From a checkpoint of a small transformer trained on Wikipedia: 4643 steps.
Each number is 500 + 25 x the weight over its row's rms, rounded and kept within 0 to 999. Layers, rows and columns count from 0. Numbers have three digits each. The size before them is the row's rms in percent of the matrix's.

# up: layer 2 MLP up, 384x96, rms 0.208, rows 91-159, columns 0-95
# down: layer 2 MLP down (transposed), 384x96, rms 0.186, rows 91-159, columns 0-95
up91 106:513490471506511510525512483526511523521460514461480444520496486384534508481494515530555473492512507546514504494523518515523514491520515500513496503458481489509515503512496522524527523481482459481484529500496494535482517481512511484477513517527458491514478512450502479465469497468517496474
down91 103:511516499508414459481519483481517460511490499497497491517518524528489483479487443497519523500495509472468460475463472462513470482488474531497471471486456493477476511522509458514476504530461515543518504470449516484511508513485460519503479563497483501502485480523454503484489480508517503485
up92 101:504477571502477451549521479529511479516485511517506490481496489492491513517505496508457503554486482479488491464521468484492504510475495470520492498497516481490455503525543493541518500527471506484543497504466482497526510475470528528489465561502535502496519490486482531462480562510519454521
down92 103:537514480482496528503481532512452508485530501486519504528492553505477505459489466552544537511481479508533458492483489505509465484486489512506521487519516544451516461497457461453497492505509527549505515487482527477492520523467499514503492505527451501518525487518484540462506525542505490525
up93 094:516517509494502512529498467499493494558494551531488486491516504488470536494498520494503495523463505507539524496496524476545517529471480500558479511494493517452486544519467463532505461554533501475486475479461495502487528467471477496504470513490564499492511463493502460548480474484502509501
down93 092:548505488475501518487530478470471463462463475521489468462464494498516496467478549506464498514521482533466530464507503445499500491506454540494555476497475525517468472466477508529538523490489519467517491505478526476480485498491506474501504484500490488518507453502519500480492522528494521439
up94 095:516499551506477524464468497462451517502494501491513491541469515509486474483491459523550512512497528528486510476474510488478511482525488551477502543507481522535509470543503503480515531477484455485489525490487517542477497511485566497481499494531506493518469492523502479493544507510488421495
down94 096:512497517510493501501444500500493506500501524475523474487474487531462470536520519489529486529465474476464530529467505477498530483507516521467477455520539522498543510543484497529509548560518504506475495521494474521504432469524501491499503562514512541500481484491470510511501466495528505471
up95 095:505471488495496529484474494540464502545533511482519511520508494496501519466447535462460551546471480474480516495497460491490543470498489523494543505562520515501491481457489476492517487492481490543507502489475492495473464529515501502455487490524476554504527478532500486477532491519535489498
down95 096:530551476522525513489535472526516506514469534461535535537527494476491501511476530491477520469511480546517494508499548502488506487508456496488478472525490486522473503469463527493494509515481531466479533490510496494526533475494528523519543554524454475461527503518535512487472482508454505522
up96 103:473546471515518480481478532472507497493476520549497479506516504532503464474470508485489491524549475538484488489470527519455506500508549528479454547479540518507529547513502477501475495468503531474515498526468513486489459524544501513530485530480550505538493508497516522472510495476494529521
down96 098:515464490498480455517489491469471496525490506509521466480533479506524500515524486517480477468491520518454520447548482521512486501498509487550495489477473515526479476520555479474465532494452489486484495525468542502477529486484504471463561512467502468491496485528505484572501505497506511498
up97 108:520493474522480488520522567481501492483473511495479546483533499510504467521462507504477509478533520531484494506468500501483475503520502526505539468494496546557445513495475440510464503519479494472535535511511459502526521480503448504536497505500461488466493492493511532491512493524516542462
down97 108:509488490496519534494493559502467490502509468528461496461528472490465472547456477488506494506498491471452520509483516526516496455499490504485486486489492500515465525490511484441458470501480495507537500509472479532473546469499509483493518506492502480472544493518504408505479508517483468510
up98 114:517540504534490506539509512513481479510522465488498547494487500509497493467510520470483528565525457474519475476516526524552474494517490513490500498512498509502454502564498469510480482498499433504550503479479465498484492474496467509497480517536460546490531467467521475516507504496483506465
down98 115:491462513481439502521453490503479504490518483533496497458488506497528467538552512499514495476489493508461524507534489527460504435484496504441521506515464511479494469482538494473526533461483538472518507519507526496484512538491492517472517504473544465497529525485505528478488496522479538488
up99 058:543507494517520507516477483499513493468507505481501539525510475488465528485488523478471482464481535543544534510477502511516476512483513492521505508508444504529491499520501541480516530470506472497547509525501502488508466484449537495514553506518544528489472438440499514511551480525495497507
down99 081:481480458530466489456465468511506522482511488487471494483523515506484505461499506479479488474491511488434511455503508492507505546460512535514573479506504466524515501472517506482537488487523478477461469550505473481455518525526488530508507514516478491503512494483469521489554483522508475531
up100 111:494474485468490530475504461473524495485492549444486498502519509472485499522486510497524510480511504477492500499578555489486524501510503526518469507545517540494502472504531531527516472513535478528473526512502533472527500491493486482482494547455519531527482490495486486484518543464536495447
down100 090:512534471502466518485537480508495481464520463534510518505501483523489517488472494523563519499511456480539526540519474496474500529523469514526484498487515464486490497520494441471507485516473486515529487549479520486493474483508527495533504463522493475523472491520499476488537464550507570499
up101 082:512468469525463516511529499465471455488511491495508469526485481507494539485512572459521504497500499494518512489484481509511504497522513492496546528509493473512554520479439520493495448531518525506463466464494505471487494502518487481493466512494504472519476479472493471521495556515565488471
down101 092:539521549507502492521476530479490496474531507517509505488473490478495475547529508478547536488516538493512490489486529521502481470497519485511468516491490501487448513483490518520472499515483501538536474527515509512463540494491488494515522553512505468517507488501464543452464483525564565493
up102 113:494503475503460520509518492466503517496450493508510492466519448469483547494462466523528474506498520512502475484547483505486491519507487539538510480547516493528526513514488504521509501545489461480484566553515503495527528470479534482538473475507485499504477542536509454523468512498506491487
down102 105:441461442480520504516505504469504528500510456489500482471526478530516493488504540496452457516489424512492512542510455485482515469503505479474501494466479509483532458473522480509489513486476502481528480493546482513506503501518467495518487489489481477477520493510475494454521439491470507511
up103 094:534478512510472509503469461459500500501529492499502518519504530500544517457446514497494521529560532514493482483478492538489453510512475455534496475523525508478470538483501458498509472500494517486496532495557497479451477498503497520508481504508498481458477542508514509544444503536501514500
down103 098:486506500519461531499537521500532509546470524437510495488494501532548527492503542492466482509465522487512481528470507527528475526466526485512513505500548509482486491484529582496510523502472481506537558494481545485527503518502512510482457516507501501503507497507489489492478533537485491543
up104 098:505521443484522485496503484510505495464517478479482509551503477536500532531447535557508499489480467464501494481502483526518474496488481515495493477514576480493488456493508512527504524509490574498472498497523507489498490506543503500517508505510517499489441536513546497518541537497507481476
down104 104:533477496505474478479498506504500471494561510514483526480475480489491467486495445500482509519523525514449514497544487509515541522508500520520519503479430504559542489500475479508521500515511487487501486511530503492529494446485496506472496482465508480525515514460462510466448468464528472532
up105 113:511471496509510492537469507480531522509472485518544495505533533519500464476516525481458492436489534499513509484521459551472485466497522504491490489473486497500478507486504549503509503500554481469516504505564493485496479476478511505534485544522538546523507510494509484482516467449512550497
down105 096:538565487481499524509517489503499528521526503487550531464503481504497529474474525543488505518517473503491498539492512477510481549502466466528484486490502521523492516529443495512454502515495533519508555518480439537478508492540476487518515534502505481465478482503493520486491470518498548471
up106 085:531484514493477496475545514526494516497501512537478441547504515522482498487492506518508539531490522495488504512510504477495447532475520522460513467504516499471515483484465541453468510527529520503493477494488489492498503449502449520526440497464548496495496546536480519522535534494500496473
down106 090:525527491527499557482525534494523453491481491475504480515522501498532487481462541482470502557480509510497486498501524445518511501492498542557515511521494491492514515533525473514515526534551533491498502492506503514563478538470488544496527478495453493504492521488500479530490531524485541508
up107 096:486540440494533494423532475474458525466509498477496522544513489480548501529464521508468532486477507489497525529501530542480514506483466563505503495500493482465483526503500472498512507486471491471511480498526483539520526521517494525514514504515509480470496551482498525514495534507503466526
down107 086:453475526518540530499463479495548504525483454476511447472480509516522531515512517494482486515497502466461440514484478480512468516562518464482509508503518542506458491509492528533499484519474478509490495490493488477476542488473508526494504554511486515498505491551495512541530481477488512526
up108 097:504478456482521497511476490486565520509524515528537534525476490525523480487493503446490525529491522496523467512499457494494475509533519502514526480499502483506491487523506507501543541457475530483514447450496481475462497524517532474491532504508519471430470501481494511505524484517530458492
down108 100:499522484468506522500456531464543475456507515527493523499485513497528483498515525478485531484517495513472508516479525490498510468498462527491477540495508496510519491495502440442509434476506536477496448518512494519540536477497538468453485438477499498518494481489481481500524501504526535489
up109 104:503517493508472504500519478464508484479520522489505495562487495495521505490529511556450512514531521503540517451495499499555492501513486509452487545518534490527525467518500446507511452526533499487464506475493508548539486523468514502522526496515468504501444498505541521500498489517459517508
down109 100:500525527507505438500509484449459510494500518499500535524480473508486522501467482487442509525516493482487562485480475530503455537484500485439485493471490508477486494497491493513496509517451476490523484513491538489525500544501492513506515529501507491513488469467421547494520515525487535510
up110 086:533462536473522516473490513561521537449501451556471444505536521559481503518527502518499494512487504484494507495513478507499484475508540518515471500469496536485510459524535517461491509506459485478518511498490485477497506530484481515486512522530490518508498524538504509459521461485525506463
down110 085:494513479509515503468464507511491480483500525498542445550550519511527482517495499515542477546509508531532463546483575524511507515486518431493493513493501511499520524508504500477511521470499484503427510491473467508489454537507497461481502490500496510489498492459507508483481524476517496513
up111 090:519553498522492490534487487520489480518511487539479519504514513510472520514469501485545538520457522484495511460520479456471503545434500514478492539469525490508491450483477491508513503500498494503511453484529507485475507464499507469530477479476494499502461496490481494485551541498528568477
down111 083:520515487509489533501515502492531514482491489446486455458471474471508488501529551492488517527461503524490541474510482497494466518501471477510501526530514479488527512563524503514535502508500510459538508488505520506523467481489491491506549501488500479563529489524504528498465489553489544554
up112 092:484516537531456492501455512496537445510498527509473520499505522514539480491476469497527519517493496458511493446483476489508499520498516513523506518505502481479478501481541529466509455472528455492521451504564468536487458523524491534489498516498528515524468511497489540467520469498520520515
down112 089:488556527532521497518535499460533529520516490523480502483479474508538504530498551511504516491562493518482501479502460468491486527488502506463451472475534497471455514520510518527532515507466518462487512499504540507491503531511543495489512492502502482575508498512486470545462490519478505488
up113 097:503469487486469523461485520478528484538541537512494497469511488520516475491501502518539450484484472505462513427523497499527500509495457529509534530497452498527521512520502492490514568531498486514487495541505548509524473494461519470551510491503514475505503518494521488502503525530540479516
down113 095:492479521469515527462520524516507479458520509508551498475487546517499482481524487478498515476471460499500543491519497546466494487491463510529507480562502540509502510503474497467512562495518487502498509545548544499501462516512519494524552506501499465492515483494512463467480509556492510502
up114 094:486487487488477485495500489503473530503515443454470487532517486460499500453498500467485529553537486531509522449565510498496489500504437432540465520521485488507536503493494483541480475481481503452495502514506509528485494512530520487496516499552478508521505499487492516502523486510503516532
down114 096:469484530499526517464478531535458549506563497522531511478505513496495514527470520531500491515483481490490502480491495482533533487495486514532494510552535476504545513462527462499488494530491489531505480479468498477475459531504503530500460497483448545486488495455479448532517476504489506508
up115 095:466460533482494473526535491563475456493532503546459525511548497500476452543484521496463451514477492496541502519512519539500501510492551498488450501494492502509512495478488480501518513480494532515510479479511511530461488464533500506474534492540505463491477528503518501501514499471508518466
down115 095:475541510466502516509481515480482481481478490466518485489488502530525490496478507458510517516465520504520511484462502476542498513527479489502520496514429449491529466499497499497550512503448528485553453478534473508525493490455469543516458465497505482501509501514486518484474500526548506534
up116 107:474509500492497549448528504494514548498512500537513499487518504488490529457490513472475524537493513487536479488513464487504519518485507469526482537493503527434525501519520458538506508507509486497489500516498478468468491533521505489511461526553491531522500442529480480568464488480493474492
down116 100:494505481487523476529450555489502522526481484456503508521488471477551492541506512498522476483550525541475487512497525508533464514506504481473497506510464500482468521524453474469487507512533508455504513476510481532489500476488501494535536489460545494515535521481531483447504547509517520504
up117 084:522509475479484461480446517542481441554549495458499525439487499493516490581504491498455484524463493503498538526505497504507517501519541515504516506462506514518498480496515474494496465488510469519504515504538495471482503531485505491522516537475516512495482499525454519517502471491503528517
down117 098:488539494453505526478505539476529537505518473502510476502544520563487516535515512492487503490509554480531505518486529486515527481477515510482480489492504520526502525540488507510489506472490503513479560474494474463490519537449535440493471521497497522503542498525446510488492498476484543488
up118 102:505543540485447500507496503521467476478511492514521445505537491464534474523517501507493479517478515461530555468483483470488525521480493500495502517502483555497495453486503512474526510474473533504495498506522506514521442519488456515473499501529513448518573495493482528504482468492491488504
down118 112:452498468514493445487472493494486482519536489509493500519470527481478483524513481463495489482526476503450477462487468442527552475479519504516511524522525504509493484502478515517445472476471498486513494495502494487503485453537509452504513485481476479513464565459531518519509471488493474522
up119 096:475474497508481484484455488509511478492482472516516505533498503475507491479473548474443474499468490480543460461527493512507536509462560490460520512504515449430497518507509505503519505503490476524490493512524508520482499523549489504503451474503501547540523494518473513528513491471531471499
down119 098:540540477512520491527521552515490517525511503496502513506472458477495525526493473465506476503532518473498519527484482469525456502485474473525512484496487535550489539527496463459469497515514463472483496510461502503500533475515508516479521453492541471513451479505566461512519488508485520487
up120 102:509511526490550522469495481510490516476491515485533520469475509451500508471494507464485492491467503492459479502495478486459535574507549497489527513483471536488496522500513527493476503530514447497552502463486499501506507520490474518472482493518435475520504487518474450477541506537520496515
down120 084:462482543443501495502509524536493446448540520487506498472508533499510459467495494523485472486496465462502438494517497490497511494469471512494494492461504500530478512474502460513516486492571519486503511495449441466502494492482522477482499474513470491504517525485504487471503511530538518501
up121 094:503487482447494505460489505502480526539486538456477475527477499481475481488485512542435510488488534518508484468500480522525547482556516494483482535468526476505488526484536527483494455493489502485459533533522500523497506526554537499514504505482512547513493510517530477497487511456498477502
down121 098:449495496500523504485513483498508482480493510501459467470493495471445481497498552508479490487521494516509500472454434503490524502506472491449527513524520503487487517533480484501481478529484488493503488530554489506539504475458460538502499477511472489566523527448491529473484484476518480475
up122 086:506546506482514507499465569552514480463486503478496506502494471486486537507516514507518498514505499495546560537484463474486485508462507490470516483491487482494468519522530481504527517552448495465497493507466467473511503518464477475513473489462508532503548500496530518504471454541502496495
down122 091:476484483465519520528494512451507497528503480514503423526488542488527435517509473505522516543482497516475453478497511506523515515511502532532481532508493518488517515472449493549471504478521508501453510497521525500509459490519519476539469495547507492525487522548490513478498495531506513481
up123 108:505539490499510494524467502548464530524551494493528489537518523513489498541534447489460520503478544525518499464446460486492500500462465522512531511480488527504489484519517492508494509496457507453514512479461511496520451512472469472496487503494501486528474529525501549498460483500519527524
down123 102:505466524458499503452488483495500543480490476489494498516530488531513532503477521510530540507552508501501529506508453502505503527540455502483547501437503470493475569499528452495475519541506530520530492534491479517468500477521484518510508502521497474480510460513497447517490519509524502497
up124 100:514540503501489497469517463527564512511503475507519518489502468511527517488522496498478497508478458488491453485526502533476501546502483546510482521504516511496504503512507534503475472535463474484496503518447462509497493525474505553503502474489460530516502519423498530539485515461496527454
down124 104:428468528474431486514487523516519513482501515482493495498497529533491474536510511474510505489542490516478498490518517499502509469468511435484489503530505489456506499476500508458548524501498530529507521513512519441510515527486444492493511560529547485506512494516475482497516500514482495471
up125 098:515543551531465472527557499546463497478518538507473497502501496464490532516488498514534528503472482501492532492526498517483504515530527463571513525506456535507489467537469523449488464519498509493479502507501484480513546501539492476454512517507512491480511521493482502481478508491462478493
down125 096:468506509548560520486489492464483546510439514517515466472489473497502532516501487488486474512470505488479556517503493507472482469473486500479490484517519522541489505492472534452526478474493491493496561490506485521473451478453496490519510529479504521483486544474504537498464482476510530491
up126 092:534587498495487463497481501477496508499510538457514492507473470493483487535429500513452508471506510486457550505522431509477481531468505542511481495545474501508465532473478522484488503495472492497519502499535482520535532513522478518526500510496505495505502526489492505512531484516522501494
down126 099:495491505514517496539511524492483527496458490504508495544575485514520525534506523454550498513494501498481464483497557486465490494506470497492499510473473487516529506495498436484505494480494493465476502472480521503505507464510457498476484441451503474511471535530511482488519560479497492524
up127 100:451532472508470531489496448453500527497475503513444481499521475532516530517488520514486489542467490542487486498534514477505458457457491513517502508556501503478520524535467480520511546496453571478514504489523513479522487506526498538483497511494512480501483506473520508493501516516507484474
down127 102:492486467474511498522474517501452465523499500519484518497490495442502495585518488489485487537547530509487505478502520535469514487507525462473493552475479485502447515526539513502505456507494507455495493493511507506508495514506475518495503490487514499518560475484502480504470494486502486581
up128 098:476469512516502469480468498523463464525514508515497483503486526506464501502497528477497531512505530547517498529465475478517502503501485498497504468498511503476460501453544484500470502424485512527480526493498499456465497510502512528506491457559479530474528520503510480538579481512513528496
down128 095:517459503450505492479523494498491488536522483444482503490434499496477497503416494491501485508477468502495473472502522459519539537501480478515510475518514487458503514490512550479480462488490506519497545496516489494468496534551509526487472508459495505470499499483483531498483491522544466522
up129 135:494453522467500510501527518515484520488528491522528476502504520504485499471491501476560493489494487520561490500510474526490469496519508471491472503488477525470520458505460524527479470469475519491540532483498482507431517514521519441515476559507517502516504529480524509465497503442529481503
down129 116:507499483466504484512467486489486516470526513501497496454473497472517478511520523506477464446515501479472521484536486482519549444516490541489508512473507488506483520490464488488477490533500545459516486473521518534487489445515547470455515511531461510497507526496527479519455507517528514446
up130 091:550486518493492491501505483537503506536521482497521512471536461495489460533492480518490456525506521498543462512485475499465464527498505482485524512547508481520478535525530511499515498508493504484497484495503542452486506464468557461540490445508509518467515535440484526523515500522531503505
down130 098:528498499542512479478515490463491536501557482523528516506527476552510502460504513480498537451522479477480484512498504466507518478480516522544499484464511473534448474501514505542524461513490462515517485524476528500464514531451506528486473508512509520491498464509541461514514496511496520549
up131 097:478512512533460513520506518511498523518534522497494477526473482450500505474516494454487500510508506518502512489520505477517505482538549517477514509479507554488498481569535500502473542456561484506467503530503503482494502536523515477455529457513563506495483485510489520484499527501514454469
down131 122:501512536508505555462465456465519491499549533465500505510485491511472518489508557485501514524499494492534521506468508501507508509554489468510508503478464530530489543464469442495499526547490486469518508469490494499516495533521457528517502520500483500473512431484491479527501490524475499520
up132 093:552500498461502520486515501466528533528479519484537476475525483495473548504499559525519500516449501499521527500467467473517497484473528492479470492505514487482519487472464531508463490496542505496468527524509521502481475498525520503545457491481512474538506480515536440472500484459471493474
down132 098:548504501501496516493512494486495478502485550458504481459499495508503490467473508496494488511498527489538525516469513472500528526507473523492484515557445551498459521480524506523552481464488475559522476529516502477492485502496501509461520438484537462469498461510513498472517487509513491459
up133 081:484486497537503526471485524499491464525497494506449454498514512446513477484458528541516575531521483484474508493533486538467493540497533461525487489522491497512485490516464501498508454461523542496509510526544535517480523490503515520517505488527498497499528481483502491503514492505474531440
down133 085:510475502491517524492527523516555530493525490462482504539489510494505498562494466529556546479514520514517526495488445496528516500544506474484518495459500481489466516498504467489496502537519496545508458488489492521504471468478496542498531501466530474512454531520466494526480502497498491550
up134 099:545463528498483487508501467513478511540463517510510506546491515483477501488552506541449462473543459478492522478491529482506482494450503513507531479514538503485462506525505470461512533503540481486540481527502483550483472516502501522509503456518513470486493502515487510532507453482502518461
down134 101:485461464493486431510449467528493520497502504496509477484463518520456470489522479474514464472508525450512520508549473514506548485535517454490534530466494481512499505504471521474506471506527553489455476508482549500507471508496524480480498504510507453506521502492521483505470506499491529510
up135 116:510521533498457520509451485464534524534524538464497511464516494512496481483510503478479527472512458479498521491521443462460474521508504543530450494472486486465494519494516504536508498515490547515522496551496494504483503519533482485507508540481524521512531482478462478523529455526530496498
down135 120:542443494517549510457529518527484468498495475532497480540512500492486523491508474500524510519485514530496476524458521512523511502477520463452523504530499513565507471522528506446501504495495457535483506478495527490489497502463479503525495454504497498473465514532534513496485516467481484560
up136 093:489498484480471524519510515506508528536486507457558515502502536497519504477496515485502465491494466528507537521524498562484517507514493526526438492484485526472499466484525496530490503492528456500517493542488513522415519513500514489512518522511437501533491516453516484474526509499461502494
down136 097:474473482503467525511473529514501522497558490521475514469512521533505484528513492482505517538514479494501501536497476497476498494519507452508549510485552460491529530522491483504488546534502550481520499501478511546494453493474461495510490511435517472535496487502511496503431521471487484519
up137 093:505437477531520516513532559490479523510495537544484541507488506462511484477484530492524492511474496540508552472495523497533534510483524466471505492487488537494467501499499501483456494543512455511490474479470528462461485519540498495473496505469527507507506463528519481469541490486486499483
down137 091:492476489511495523511522488499488466505483472522463398492489493500470490456516503437499492520462477519506498508493521524468478499472524475529496523534435494493479504492506504533451517471495518496477505515524478481529470479496505495526513476463492484470545529491514498481492499535487528538
up138 102:529522471496515491477459494465527494480500501468532537503516487489508497508531453523473518494510518491472537501491447480505484519548443511498503531494473443547493498523527488562523484490528527468460483536553504482512494502489485536484523459496489499499480507506485517540508494527506474532
down138 097:500470491519505492488516494491507513479500463543508499487508494438465474498512506532481491532499496497497479530478519510514513487520550444488478469513484490550560474494470498468500466515526502499491512462441499527516494448540471498488446489503514476438515512493517513498509536502460479509
up139 100:494455490488466533495457453512556534480476471484481546497513471489532488520469500484519481486502512502487501524505474520489467534540545488476504471523503511510473523514530490464499516504465513493502497480518489471491552466472501478516494493523462544498454518541459516484488483524533482542
down139 091:463526504531527534506574464494534499505536472496500525498514490513495494466464502519464516485492443481496530528512480500494518495484473543489458507507511547526526442524473470452488519445515514504482464514511473507491484533523519483507516513490490514495490501451552508507494475496503485500
up140 100:505489465494514474493532517530494529511525503410485494491500470523473461489529492491543502496501463513526497518474515516478474511501494503529499470541490501494489524530529507548509466516508504499455507495521510516506492516506493545497483523444568474472482479496547465530514482474542519505
down140 093:520480509470477531471510494510516457513497509566474508517522486487561556499487495509503518478492483479482519480478509516514491526499472522526498484450420508497524474489513506463498494461542494528533497522493521499508522484480504494468489517470451508494523521526513473475514427489500503486
up141 134:496481488516476503492479465466550501520490490507502507506529530497504492459512493486506484487517509536494511462510473527537498474545526469446492455515491495463497507455512455510507489476571494524513490533517475473453499518490499546470493531488505515519531469485488484475498565518481477530
down141 126:524530514511534502508494476493498527519536509460517539477519501519487489518523553452493491457518516488462538489504484497555479501532557501502509504500491484534503462508498484504461481478502511518468434498503444491471483481498493517534485495494504483498518461467484458530487506486520543546
up142 090:468506522495495507481475484514481507474520525495512445489488493513492532535503556527518524494545480497507495529518500528454497487503481491495529542508520519526487500539530513531506466516489504497520519504504529458506465524541481467492467542480468531496487486492438534565503501531455467499
down142 106:497439529529498505504544507514480494558455540487496505488495491508499493482479462476482503477482500514541496544492512474497478489501494511521464475467455515501476509508460494495488479502462466519476508492479438478466549472514505469469469507483543497535511515506514516516532525461492486550
up143 079:509472525535473480508536481469526529458494533511482516478491499483530498502516487553514519496484507474461546490484502468484484516463500525483548498473480477557487476487515509508456460535513520455491468467507536474566535495477502477524477502490479509500476545505496490508524503489517540496
down143 090:520524453528510500504498508448487521504534483512520490499529512502456520471525497444494475538542550524477497510465511481504495496483519480478521459525479494487481542496523514521509459500492480531450560504445510491521504543536487504505505506510517511466486504525544490507494459538505514472
up144 098:497524465474511451525463488525460496524524495478505503450477491543507506546526510508513559488457497506497534517531482459530520498533520533512525496472494527499479531498510467496504463458491511512488501474532522478545476508534471441518502462510515465521473487501500501491529476532512498511
down144 092:445521522489492502470507524521541516488501526480501484541488516501533479484542435498452483521503501511525508551479511490505486497510525477518499490534516500514512565488477476523494466504471476484492497522501517512486507532494529434521491473478502513484553458535564501476492507485494481496
up145 087:454515528507460475492507493565470540463512484504499500501494508497498533461501476450474484476506484481491451534501481525488479478497505546495546463487503537511483497503480545478531501483467500489494470519519498515465444494519519524463496508560517477459468518487485505514497476474502503528
down145 101:539495492522512518525490477488493473513457439467513485525475534478506486459461529500480505483448507478500485494501444496460485491527510517485545490525499497498470514496483480500483512470485469463525484471506505446505454498517493465528477465500484460489501489523496543472490527555480535494
up146 095:524492424450511523504473481510466526499508506479489519507493517501501481451540476489446423506470509503520530497491488513474532532476498498504530506468500517485490495501506469498483485513477498511469536526477492481487478468480480492490505470552467515502535534529471539488494514530512521546
down146 099:504481494505445480503466499483513492515490499467456478461465469506473540486535486534511479521467524458465497517511477479504543467500517480453474502485497508481500477535468513461497458525516515529473485461494480473503519457470493519477482484499492537466522469476485477510469502525560492517
up147 111:513493504522482491513489514506499484538554488508498512507496507491463496532498515477495534478455494533489514505497482496491491522551556476481484486538511526445487505504456518519501511470449474540503501578493474517490541557503461479481495458492516558481492499484514536509495499497482503489
down147 105:533559509529497511528488497451520529522460497499528514521497482495537535562515541512442517490519511473484504458452493502468494510507478466549490479466510513540492475489504506519486462488532492472525471526521516493529499540474511482521527518505490512510523480514515457530487478494472513484
up148 114:519508515525473504540486562480508484502487496479479486511517514483507457497464521490489501529505541500454466508492509480487464502497489500499512487474499523570452512488481468447505493524450464479524498488497495509529492512483446521532475539459492511456506525478534480500535510539476482520
down148 114:545505477543479542498462511506506517508496505468491494493501503476494510534482526487515495507522511473477485561513481497503456542529469485472490467485499469485437459528486475485544491506479519523536482495511496521513525520463465500504515464502508466487554506492502484482500526534475482571
up149 094:455472575481453466521497491473547475521503521513474506435464508484543494528526525482538516500500499481512496474497511464497489501535534527454491513486479485550489504509545523490495498485464534493483502517521503566504520503503506496519514530522485472532488476507512506492519475469492500505
down149 086:488473501462547542483467538461477500508514465505504544450476520552517462508474541492421495459518534458498492492455500492511517516502504498509504515489480504491499520515513498487511538485554496512512526477504517457549538510502490502488498467499503488500499512503524511496462498536480511531
up150 086:521498471492510505520481579508505494511513512536496486498470510508505463498516554462508505499504473546452497494541482465502532510503529535514448470541492496492555505502512490483483465493500513460498500490511507534520488482503509546492516477458519464531457476448490483514502527465475508485
down150 106:494480482529502479469490497497549543492501476489534532512478475496511480491514459539460500438471514473517485476467534537520496456500493472490509538480516510507463512527485549501483487466480491511482526502509544412502504537490484476492493481504477500487521530513505515515513481521492480542
up151 115:525490502507483510534518499522463530555516515513505493494522525443542495497493525532548504477499531505558506490512523506516492496550491493470515497511481527484517497505474489520464484477526475507535498506494469462494523520481470457448465544521519529478492457487453518488468514494457497473
down151 107:515499549480511472462478499492531476483493503487528522492527439531486478556540547533463498462508514504480489473518523500521480497512502517517482476523477477481503462472496489539484491508524515494511441513509482500533519486519477468539466498495511531474530481441483500552513516524526506514
up152 088:506529484501482496507510492502508528511454553453495496506516531499521495538508555496501541464467534510477551509486541527500527490491491497497492538523513500537455487506497511511474485537478493513510461480467550526492477511486535484484473450481508508534494486513485514466472523499518459441
down152 104:460473490482492481498517484510492519448520500473469508508485478495526490501490487495478444510514493501531486515487540551459476538517515472474564506510520517457484515482475498487476491468507495476500552415513493455494501538519507523497493519516485504513510514472477516452536510490489498466
up153 091:551481504517493436451473496456490480462518524497494507489503522515503470498471508512514479482493517533464485534496480524471481501519534497495516487490519508532485534447534489523479525518507508495488483507448518529460506474501540477510529492487529456494481486484483470498556550518493519547
down153 097:450539538493474518475483481487522458483470472548522519559503499518518465487475535502492500489481465524525502495484475534483460520514532485499504524492496518530524493483476464532486516524534510468490514549481497505500489463484501441489495538486524511539492469500469511485543495456515501473
up154 095:481513503510484406511493513494529472551460509499494473491472550464553510498489515460514520512499473494530505495549504482506444525502548535505478512513497560468515510500465490515505493494543500509503474512491513473509544503467474513481477498446521497507524516509488510502493520491490509495
down154 103:553478515549521483524524546465479514499529533522497512502459528484490511538502474476531480495502534485498505499507524505545547475496540535525511532515468467523472525526486503497528487520476489462494507523442543511470531519484516492451512487539491483542501511481492501491462499505504482529
up155 129:492497461501494534502497544465504496509516513495446511458507458476512470485486515501507498548499476523518511481523480443530538452484499516441516509545497508485525534515510549485514508475470512459489524490528515487519485548497474511473474484511523511514571508505515455508485487506497513510
down155 133:487474500475494477487515506483512481493497526482461505489466521441490498494486479493518498504544523503551455509489530479501522479474489479500482526526509519472472462502542529485510482504489480473556546466515434517509529529483438488536505535509524477513536491475546510504463516513507507501
up156 085:462477546489476489548498524495509515481540460532457521494528464520503471522518498516514469490493492488510483468487499496518482539488462475496529487499519466511460504496524536512519499498469486427505499507505507515484497484503463458450513515480502517523537558439518503494525484488516460486
down156 086:555487453481509525514503505513442504545479475470508480538546523511526473472469483529524514466506515511525521515514457472561541493509483469516493499509492484502506454525488489464471494504511453531483496448516490500496521502499479487488512475525524503486467475517467454481480507527496507528
up157 094:559524494503480483537520473479482497499527499499486505518521449511459458518509481513501462464523515468521511486519518497510507494496498487498503509453493500509465440493524528504530464498530468498504493510533520494480505499474564551496531491511543511476558473493468454452486472484511494509
down157 090:491525448512500532521516517530501502509493496525521499511447474472568496514499487526469479495508480493519494530484541501508491493506470475504531501464503511502543449501496497588556481503507477475493521499473476499525491504464532466468474500510502486517497498545521534503509518487499466451
up158 096:502505499522522496494484530496471525485592511470503493483477516482485499489539501460490528487481514512487478485506523509464519520471517483552525524486487488499517571538500473511437480507490460508542492512500533501518492509478496517481455528532469514485487516515472490492487556498504494544
down158 083:485516506542544452521549518464503486544524500493520485445502491535484529468506491487496519496479513505457488479506524450506482490496493531519516526496500508493486504450513498527510536455507482454542493522496469513468474529512498448457478571496496480494511476504482494491497494500489491458
up159 092:494429519486485462486536504505459495482473515497514539507501480475476466501506524512506481499484483512524471545509504531482461521479510503460522461503506541544468506484510438522485495506476509544552521458510514493527506481513472518521501527493460517450484528481493516478460515509527507481
down159 097:532522498514503512498529545523527503572507510460481504517495489501523493506529526533468505546519507476498507539515520510543472500485485499552488499541503454533526494499466508419513508514466492463534499499476488536484527491493519507499515492509542467526550500502501484503478477531503495530